Weights of a small GPT-style language model, trained from scratch on English Wikipedia: 3.24M parameters.
Each number is 500 + 25 x the weight over its row's rms, rounded and kept within 0 to 999. Layers, rows and columns count from 0. Numbers have three digits each. The size before them is the row's rms in percent of the matrix's.

# layer 6 attention key, 64x96, rms 0.166, rows 0-63, columns 0-47
075:499541526441503466536462528439505527498503508516521480501528510509481525505490462543455484479510496511525499539466477522500490492476457479514507
059:516476449558488522512509512463499472502466505494536503496463483520551491506488507435532500530486508485506537477500521524523477523501502489478535
060:481466510546489492557462467487496479513486452526492491521549512485505472471531538472529501520514491518499525541481507519530525536496507516468514
126:480479466496436466448608505537515524487521472534508485527488494518513513501511511456524519507528484487504485515511488550493488482504478512453501
110:540487523484490499485503485515539501500581510499488546484517506506536477542476489485528519476474521495486477571506484551491522504483485461473505
116:514528527517509522504515508465508488514512493489477489507470512465462496528462568545450493479534520483536492523509533504499474488533475491514510
105:486544511543525465518501539522507523545488517479468476468515483490526526517517500491487460508498476502548479507505502504498507538465499530459483
099:548527478521479500476462482483500495535486488484545478479500521494462539514521480434547518504505464512463493505498481539450535537486458521474472
066:479469487484470513470495492509477477474554483511468492492485524483502538486491457482480478494519444513530507522527505520486523502539491538471482
105:489503531448534471487495516450499490531456501488497489525527501487453515482479493535465495480506504524499484529450482468501506510499470500547529
116:497502512469511466490489518505495500510423491522503534500525504530464525501514514511470493456501476531491494550458469482515516534489486513562473
119:476474528565488504532507509517495523516547502491506494454479515510526481517500498490519546508494576509536485490517513508475514441522491501456550
104:507509443487474501482506542515472496477492539490502527448470489483528533472495510463543519499535449453496503450497479512539473523487488508527459
104:443480519542480496466469541499491491486472496495494501481480514437470490475524467510499473521476488478538529505462476511477504485476515511517486
100:512524485508494541488521480506534505465487522474525523484526522460501488491456485520465521452485494504503529531511441516500534507502511492489484
088:450493451558541528564537506488504541480493504517472472467493522507486501532536459493502521462486511479580505483485491482510483496482482503518471
106:534509500508481495493477507530519514482525527485522564499497511545530525485535485439477505534425511510503486500516495510459517521518543490476506
109:542469478484524463463486477489517484488497528520488515491479493453520471530539482553461489502508465489537497474496541526499495530494486475499491
115:499454490492532559499518479510496451482451491510475520494514459546454560527529461491512497472491503493451446478510495471476490520514489455486497
097:487529503518471439552416545484524516485476481525519510481526444487473469499535498499505516510502514530515511539529492505515510464487524537521480
107:542507539517480481549482498495504501511496478480544448469482491445532436538515468516505464500536504528510473508536530502529535531569498490496496
109:503470501501512507506466461518515523459514556494474508466526513468484501522487475459477497519484494510460517477471477544493501519524519497520486
088:522529473492530517511506522506484535499497477527520511551544526500470500487499494520499460474507468503453484446479463503506487524465475483464484
115:467501542523539517483506524512516507511534486506478474506507516497515515459494504514474522510518579505504506540478528507471514503519446458475517
115:483522498467495494431525491501557535483522537531506454518489499536507483510537517527532517528505534494490475498482512508510481464481473436461490
110:467498522535487480468506494513485515508458483494510507475482507498518460497523510537505505511518549510512471467481515502443491511523508523500515
095:533530522520540500551472512467488489473466506498478515479495541473518429495509460509511482494498473544501473512504488502500463482503515507499511
093:541524488540535517514467458473453496500489523469488508507495514479543528502530489483495458477454499479472512467491507523469519458492487518466495
113:494495542499492477480463500486479507485512474464511461507462524477514495509533503475450462465500479466512475519501519530508541465501515488450486
111:496546543494530495533503509510496510509455497527536491516448452485534486495501486537488515521527465483561513492503482507482437521478505539446504
104:401477516549454462540508514541503512473506512499479472470502502506498492525504530517515512472500504524496510516486472506472538525470465526460543
107:507476496484473515486517521484547478491525485566498493513499520510537480492510515492497493511502482481502510519481498532465478483501475573513524
067:505469539461543460458503471441493522508528499480500510502526467499559514505510487487524528489479537492508494525532467484527528527493488533480523
091:536552489537496515511484534523519519531456504540502516480516496538500476452493501514537489493518485489509514516506533484482522521480500517523442
155:499508469529467495471521555523534505532429511541502539490509535541495485452526482502527465502505478502499522543486511486481524513486527539516480
131:515548515503532512498479538508510488487428509510486504495491525521503473449538492534474477499463463504503516537471565478494502497479504519485532
091:509507476525530483470435468508467522511481542520513484507552498511561481462509501494476475505504527513446498516477538468483487506526514453493471
086:492476478506498520512557470522511497523515507509470507545508484455525506537486520473509502496514537493530532491499497481483438499534547468488499
090:512532486536496518476467496494464491478479490497485528514491527531434493462497526519521535503500477543499486471493535487531522486504491472497506
082:503494496496515485506497501483522472439537523476485514482497483502523515479519490479533431493452552527492488472491473474494523451524465523463498
100:536531485502500539514476563507487510521453531535510541498487473476487492450494504515547509475538514509512499523507511507480499544517498499507458
119:531505513517492502502496550529546485534437542515503548471507491491481489441523496512526514499538479501524509513490513507493488483524520512534460
078:469457498422493468463530462471474551504545509474514506550511508495531516535465493484493520537523493519496498451527476538517480512523493471495508
120:530540516482575516454500500448506475487487504549500513488539509495523507494506484505497513473516508518499508502465513440509526479502505465480490
087:524449527451505496506497513506468513520497525450500512488501465460531500501546487547489489487453509500533457535516511504514470514476460471464497
077:543546503517525564480496492505508516507503521496504522498519529511450549520498455502503484508554500509505477484518519517490516496495490494460519
099:490425487489481466496518493533534516472477505498541516497501493465479521477504515471484532468489523510489497512519483489503504529520552536509482
080:493450483480485512483488464498540470480496514528522500486459444505475503499470456517489501461500494503536471498519522490466517460518502511524522
092:507502458557483489516530543533455531476526495473492474487492479474479505502508504509482479517487506513507468472531483525502487475479520531516518
104:525485459500528561479533485539547431475519545512493490491512500524519503482452462498493520484497472507470486495466472495477489506487515507495477
104:497538535512561489493487516503493501521486494524504472510524524431501506506490526515465485522522469507549516497513514490501501474534455526510524
082:507490485515482492510499492434485515505492553470520469486499459539476514526516452471522495477529514487490537463497478562500488526501503498496482
089:487502509526452438544522541472475470518504482503525517509580485498473471492497501481479532471524456515512509509488470520552486503531460526522528
090:486506485480456480485528467511538521521463477492499500529538517532516509516536528468528479499468500505463535511509474490525569474583509512475486
093:526471535474462509500529497485523515484515473482525492494516494460523507521496491543497517493503496509481460530523493535509501533543446524464515
079:507548499561525490500481462540474554550512476488486518481517483482482492475518487523495429491539487489494483496516499482481490465466513533485486
109:497506523499541552537486448475500508473470476499495493478504471470522481519509532519508521481534570500501468482487546520507435518508529501506523
080:539474498453459478532479530509512528507513499494516524518540534524489487506527481536480515510519498507534463518522536489492475490488491485550512
108:526508512497513540451495494525516482498486468487505521533444516471552513493538533505520497523488488485507534466479509473522518490486508480518529
094:460540518508435471503517530568525543505487527459480473467555519503487471458513486459526518517507467529508502506527465479499504480518503479512496
102:498460452501460517479569464511525513476492486490506536476493505488499476511505499511517558540472515527477520557477516554523531519534485511502518
109:525515477470478449505478538460524529487526527515510521513527549515474488520478468539487506505517493520493505542485510504479471502515527509468507
087:497510483543462474474517500481545508505516530479494480481511455508505499514497530487493490524501462508486515516534474446466495560532480521500523
086:512495488487526453475452523487522499523503447506459460480542541538511535480530510478454451498466510544461514507490478508503532448493499496491490